{
  "activation": "swiglu",
  "norm": "layernorm",
  "rope_fraction": 1.0,
  "bias": "none",
  "weight_decay": 0.099,
  "final_lr_fraction": 0.05,
  "steps": 3431,
  "dataset": "wikipedia_en"
}
Each number is 500 + 50 x the weight over its row's rms, rounded and kept within 0 to 999. Layers, rows and columns count from 0. Numbers have three digits each. The size before them is the row's rms in percent of the matrix's.

# gate: layer 5 MLP gate, 3072x768, rms 0.0655, rows 2716-2771, columns 672-703
# up: layer 5 MLP up, 3072x768, rms 0.0662, rows 2716-2771, columns 672-703
# down: layer 5 MLP down (transposed), 3072x768, rms 0.0632, rows 2716-2771, columns 672-703
gate2716 103:441547499570447431478427550436482486466426501489531509522545449525501559467479512424529568451556
up2716 104:454428588487485513512524516494506488561437450461524494594563533520523563467456465456442506442552
down2716 100:462475502482507586421419511455470472502519501518486451559549443500497459556533443516357556481546
gate2717 102:481443464477467493600473441513526634535463479518519461507518527540508459477510460507472438588515
up2717 098:540601460527547456537552504565479529502554485471435459521516511527515455512470611541561476468498
down2717 098:500533545467513533429477562512530430492574413553507529536600496562504539422498491450488481490486
gate2718 099:531491470561550507445436506526561563544441629520481442462567484444440397462534474417494474492397
up2718 102:490565516477364561468537570491557417461544543478468526540509436474535504440476442532427364555435
down2718 102:460582437509480462502538473454461440494549486447506562384491503471546488477525493534562519469480
gate2719 101:477512463554471443478652469548443458447446440468550516418479527557448586418475541435473521554566
up2719 103:523608496505519497477443498446471552508457622450570425506411464441568523469484410566407612490467
down2719 104:559448493476511460497544486446461464450451419534560481459457444512530522611543506560474508507520
gate2720 104:587482395498585560526535562437471507538561433518503434495497516466565526433494567502456469444521
up2720 110:538424445559496469501439422418611514467526615578537465520467394533640486511529493528565501464510
down2720 102:470485444456399444458518467470410440516473567565479467505475424477549497368539547506519448535457
gate2721 104:493629428526490525527479507454513524496432452573580543523415548522514475469502427559426610555551
up2721 101:411403569521521375534512570462503483486544486474495554648499479526527478494485571520425498474449
down2721 102:526461458644566497533511514462425481478511558506505482578534532516451478595524468429482440469408
gate2722 098:426503443459507482508448458576464457509488553524431506503642540469624484448560564545540465571497
up2722 101:476558490471471545522521485436473548421499424471535482502479628455502513545557481460461496574510
down2722 099:522512575500482511481481553451506459519493499514561424455424499428453502522494577478512477531493
gate2723 099:515591573399582369591502455467503516555388486435494494550467568533529509478471529476494577501470
up2723 098:522494515500483477481526523445452475521454535528538473469564403422412517536506542455439411466504
down2723 098:505537502482408541488495620398471442510529516562548545567508455563517560457499457515603491469526
gate2724 099:524421623556487509515461484413487537520441447515418518597498464483476525469429526566520389466439
up2724 099:471427511536447477473474569422584477381474540453467474476475455448436500558528436563539528478529
down2724 100:526488484494501361528489563396552493456499507478523482521595538496433554496546502391501557482555
gate2725 100:516533511485537575322437479523474584547438510468432439452555462502530347560522429532491435456526
up2725 097:477484498581451480639511570490473568563503403530459427463405495508605419476547555467496549473651
down2725 101:492484487560546562533458419530529452529566481565519534448566497522484564627516436522586569475588
gate2726 105:551504437590414517499518507548507483471442479525518515465479465507532594437542556430559482545495
up2726 100:494501586482470545519440481533505511455569539563464436484547499481582523491483574559486513440445
down2726 104:584489468527486417503491415477568418503554437552505498555405585541547524469508501518556528467593
gate2727 102:504469520605536481517395533586443507454456512537514528470558492494357537512464524546512571524420
up2727 100:599533520457530407579478397545544400545512463481475567511452510450556499417492416491453467510526
down2727 099:570411566585490465472550490468521452491511513556522523544527570512548478408526504469523399414464
gate2728 102:518494556489421541491532520551503537495516557586474372441604461435518492503429466494418430481489
up2728 099:503469559528530436469536542469490477434533575539484530573471523577505467427497465537548497523509
down2728 100:494531545470473455508530554445489482570504496516570534454509537516553430491532539500549525480471
gate2729 103:557551488489528437548531520512459606543501507494504511469508574499470539506575561487536450453495
up2729 099:500531529559421462533414569465392447424500426513553543442558502459538485518458499481449464532530
down2729 100:444540484570568456477482524418515449467461466520429501506444492406515440501481529439521520539510
gate2730 100:610475517515517476499533517505623427500515561414518544514504522519460479582478472470523583496464
up2730 098:491566453474525527383534440503466466448466576471525473592483532577468475495460351362475494569467
down2730 100:499493540477497418436556513545629453517486426450476516555556511447482476463519455485600525431431
gate2731 098:386504502442523564508598506522495591467574529440514483505479478533410512541476500436460540562462
up2731 098:537506519459463488533539511501535443472423561396483496492433483527460537378520474575383517488554
down2731 094:516487468526509377418425378497511562562581475556482522516489514561526481483501530546578420417551
gate2732 100:494482606446532574355515497532500497514508537513412429531455566483513478499494465570540456485516
up2732 099:479455498471533486455427548452469419540490500613595475645423560534499535460621568515537447552494
down2732 099:481508537483528506485496413552445517499489472475446469493375562523524497468492529500505519432517
gate2733 097:546562517521463524412488497484488506482452449500467563463440501418512472493548538443524525484394
up2733 098:540548592513553493559557564553516499488459458592453470524457485453512479491491547501457484533458
down2733 099:456505544453520601454538496482437512412611522588468482458514447499516547480579546572499410539447
gate2734 100:523485474461436491443519518457514569460402479489514496481488517368445443584585455552478391555462
up2734 097:491483466458522472491494484453527493447407531495466468486525589467587515491497512481466594521450
down2734 099:556505513431582547496493477508549559462507447457419557483509535455450580465540445542448529506370
gate2735 100:469536452452457536565465544497506450576456447571533615548575474516492535442573442425581510503476
up2735 099:538457570537406468562610508492495475546538489506515533559457477453523538480560431528480464481502
down2735 100:538447573449513566516506541567493396502403481482464522546524543527550462521500458427501539508518
gate2736 096:456619513527493385459423495534492495475438564511444521443508541401475503560541466591532526485501
up2736 099:527489490482519533506507518440459518500485444486454475507489519516574508550465530540448463468443
down2736 096:526450497624560498404506487543445460438397547550516476555519587578589442488350529474497435505436
gate2737 100:507516448481570542433555499477461568555571472487540405427540554517509417581433534456503472553577
up2737 097:550484505523511521505586536456478544440446517465518464436482556526505500549558606463545432472528
down2737 099:473553589405496463501508469492534561487465543468428538483472457494425395472501555499551439546496
gate2738 098:576515526572521515553543437500545409534450468608505583443451580509462490403470530470561490546527
up2738 094:510438486525537495512499522567586473492528530504511494541422539552399425504477442459560456491497
down2738 098:488486489569526485455535500582598495575527479553464490325504494419476469473468530472402491553531
gate2739 098:484556514389531485520491482497557464388556519570461462486518543552440436548569562426573534487495
up2739 096:466539510508454382581475464406569542501464486499430521507427524499531481494421548479466448409499
down2739 100:520481476487486459493434536490599543437517530424518485574441551456464534478465510480454524475434
gate2740 103:563481516416513538479530527573522527485557550542544581506525460527513541377481481483568422596496
up2740 109:506510418438484523591531542564537470460488502492520533511500564565474464491497532611540512454513
down2740 107:500574431440480534543457532549484520531438563598471497497561510483449498501515510481462461512513
gate2741 103:519512523485502513504494417453476500466478411477542509554473451499561534434458556613494538426455
up2741 105:486541466535432543458529555544408565436382549584407483420471627443442485528537552458534465455489
down2741 099:501534407487535470447547522430519450476524614577512532502583573499466541453540415550434431518593
gate2742 099:436550396531423590458550533467558485610575524608385409469471450531481529630519464501534478468438
up2742 096:496532576525396533487423452540565490440572374488530502495456525509434532576461574430549519515511
down2742 101:513480572485499525499487549554518507493481485426455478573537542454580533406539467454513454588471
gate2743 097:528559488437489550607477574517518489614545513477439464478581440458560570499492459541572498468528
up2743 100:496438594538484467435458507413558450463496478457520503524458541547449374487466546483555542511561
down2743 097:510547472479522562413437503476477514465499417559432545551540493481469528566395517475492458506506
gate2744 101:559488457509589435492425521447486472494555546521527505557481503482571499492457485481486552400484
up2744 105:483513499418450385490543513479486566582451493536408580517449461469518524511472432488545488521578
down2744 103:502426569443491549517432467451483545504494552578543389466544397513489495451449500521461387525500
gate2745 096:463573436506428486496580485495535488538529461467398486451415469472599485460461588578425480553439
up2745 093:530424555540368513457577467518574487462493492530479480563466454529459553527485505535429418489498
down2745 093:461466402498474448476382495532531429443498461553487486576492494526483494431536463489567516492418
gate2746 100:562474549458504486461531458486599506565501569477502440507407441514512512464595525489560477441461
up2746 099:508511403469457528481515545549487506471482429482445451553557548490475464541496489490578531604515
down2746 099:478496413526588545605523485483546549539530484464424539504509482539526508544448472615571378506479
gate2747 110:532490394492509535534551474546499564540426508415521436441492475486504439468369496527489516508455
up2747 105:535384509544464522510509543477452500441463520477526464524597549447449541502517469541559517587494
down2747 094:576537531574550530545457552493512462474533506505504457508453546561467508371505377595548479535469
gate2748 101:529474366514580486533545521508527486520524490552533516496466564495421519497499414634502586554492
up2748 100:507535440445459546528464554503520575430500460527494453538448483606533521520593515560447497445423
down2748 101:493510562541405536551582526502583587441424455542535508487441458425603559414540544526469567452462
gate2749 094:499444573390566541524546601498445553440467400531502532403552384543511456435484492498511473480573
up2749 099:595537491482493436494536471467545519562482528404476534597495565532476468486527533519461518582470
down2749 100:601596525405572479414510584457514452513431421412470487474534508549519472507535495519492547501443
gate2750 102:611553446475533485555437557564584465602556531525513551576498511456580478550504522475540532534482
up2750 100:490449506486521519529444440534509407584473423504505595538461524604521513441518467637528480524491
down2750 098:566546450457448444559475538570496559546508460529505554412529520476582490484515474534433435539594
gate2751 094:505544486492513470489478434487544488412583444432579540458458452521491406437405365514516516546479
up2751 098:521415499585564506541443487542523472392509563529549499554432474450474526461468450453555533548425
down2751 101:494378411462485468525513501529471443584557549494438524464509563520452499546500420493499437488532
gate2752 099:435508455494544574434567493502455411492589440489495555491474554553564560480522483451514405584571
up2752 098:527528437518603491419412464551452495499530485414562483572470511538426480494516509483556495557519
down2752 100:520426444483559577443629556512415519508535518519530413485488423470535466536527484463527555420555
gate2753 099:427556473464581514523403490475460485514486482449524435523477514507525540498514513545531573505518
up2753 098:452574497560543510476471493449459534564508471461484529574492507557407462529520561556540524423558
down2753 100:512515564548473503533519494449456472475552433483557462473506485616511404482436426535560450524548
gate2754 094:479513502491449426485503539512525531533453420455445463486507563548502586531519536594450535582442
up2754 099:533491500580497579493452525558593538501460496576511588486485537552585524512549448604588480543584
down2754 101:434451411470474514499483370475510489487509515481540484539482381525549523583487503471487559489554
gate2755 103:522461485520562440464413480491475397486421489488451494501493551578462513475561456481589451561544
up2755 103:488383524549523467528545454598518475417510644431474408455488481456470483470527427484535449472391
down2755 104:539424410503620505521530485509458428393481435531552473408536376531460499475495554508536504464479
gate2756 099:541539441499520542516478545513457510496493557483490530592506437551425425412490444513500490529459
up2756 098:506481555443463481397473500467619528448489508483548471492526577536484450590510548481522528565485
down2756 097:567445393442463449471496518443546410504494553460390546532482562540600563434497545441407466525445
gate2757 099:459514543579496481512506432493512499491466510347529470545520463457513489547476395508498402490416
up2757 099:488616623549436505423468445490502641600413550614490565498527557504455546514472450535526441534492
down2757 101:499604518538486525449497404513461485505474451544537443587541428438395512435540430460478473496525
gate2758 106:596518487402542405565555538470453504477418504527457542412534473544501443493513480513601514537551
up2758 098:539536479463571549586559560485506513477601581498519449553531504520429511590466508528582495374511
down2758 100:545594491530480582531549547415489580552488465526429488482483569491517563485428544505583470397405
gate2759 100:485491492474462517490483603560504412463414519537480549471381621410499386415545467548543522492541
up2759 099:440523448399559523488524517426510541485449525474447442544535525538371518531600543470382452441531
down2759 103:437531470539461553481543527463485560420524559545510531552586483539577553549527539474436546549536
gate2760 097:494596471536504478475545536471566514510589596521472462519484527454572534540528520549628608630387
up2760 097:513534478446485468556508394480587562542437503461463489507494498505394487497549526505460610587500
down2760 102:485560496443557592480583536466539420439449510547570452438562410523423470549434508479544561483447
gate2761 101:384470522489578453545464557485512459526478520487484433457531401492491590522519419555392487529492
up2761 101:553508451440423565518481472484613500448598478453507527511507515499461407510504536483471560500445
down2761 104:581449537493519418476435583504482498608455476534479507474506462509505481516491436472499470502529
gate2762 097:421484498448442512469467492477448543521545588430551582388431602506411492507416531511488495470487
up2762 096:480539466542449519500414538468462424456536528418541542488454488530573511533407504486419511416468
down2762 096:603500523496540458500475495588592617576492456464506395469464546541605585595400516602487488522458
gate2763 095:574450561571500455543566539557445512590447493508389470532565526423580588362467472559481544431497
up2763 098:512544457450544476461580555514461573442520427451480513425460441426423550436495531461552470468444
down2763 098:488447502542540526458451510412538523398456525448543526448521548528563499437463574534637464487513
gate2764 097:517523524524518489595428581525436488411483427536559516459541492509529480563434475538435518551439
up2764 093:521466388563476402566552480512466479458448418528613495498432502466587408469545488514500407495494
down2764 097:450399473467538484392496583499497558391457517479496455589520437589496496506704500475514449451517
gate2765 099:508539450467505453608576441524476541539650497464544601426527518519521496470521490486560544520489
up2765 099:540515465608490517473432571582499513496505470556471542440461534465596507507517467543435492422563
down2765 096:399494491501442621536489487498462560514569471483471495550532469516447503554570500432495529407548
gate2766 103:498601506594604525503468437498544475550524474414542469544452490403484562620573658422428485494484
up2766 103:462474531438450428542541485531483592596546551470503356529368458514577481458491549515453451592511
down2766 101:557459447517490407589541504482517431475551560501447501465515576492561476496535455519589484568493
gate2767 100:461451551500491388480481492480563564521503455540540442521527484536514527483440524539432524469518
up2767 095:539555462526527522470476494562474544483505479513475521508430519462531448585511509554442525422403
down2767 097:480476577552502511426513427497512434485499476459479442515528482437394620464480426504553395463546
gate2768 096:424479507447474465547463497485491506440479590478536492433464499490502585454489437501502514449483
up2768 099:429589503586531568488434534505581434425519407535533497535509513445546516580487506516594506517517
down2768 095:441586446582493576498533563348429516431463514517478521495496512459487491529423574507539506498509
gate2769 103:524467480552433502501447427560510421508445472485429572580538417466532425530530505539540513478425
up2769 104:490447602436494431571487509592438474421457410544506443492410408481511418474554565488512592484457
down2769 101:428480611429388503548517511508520419441495522443567430617461530563527402542456553401533476496474
gate2770 101:462448587443597502530639525554478542522462526483504557621462505471493530470446495586534559574501
up2770 102:564372524509544546546552470557552553491415521448420450485515592495542455458440528495635433578563
down2770 105:490503360478524429475544444501508503564405500509519417453430549410502465515490375462478457508511
gate2771 104:597503529489589514414440466444479568483520542492452558437526457450553548521419513475580414535571
up2771 103:559563602485563435537544445502596546516467477586450389363510504525563584493482556424522522627557
down2771 109:582490487481456517394611441536529471509583500538499526426470531526598563509465484579522494545541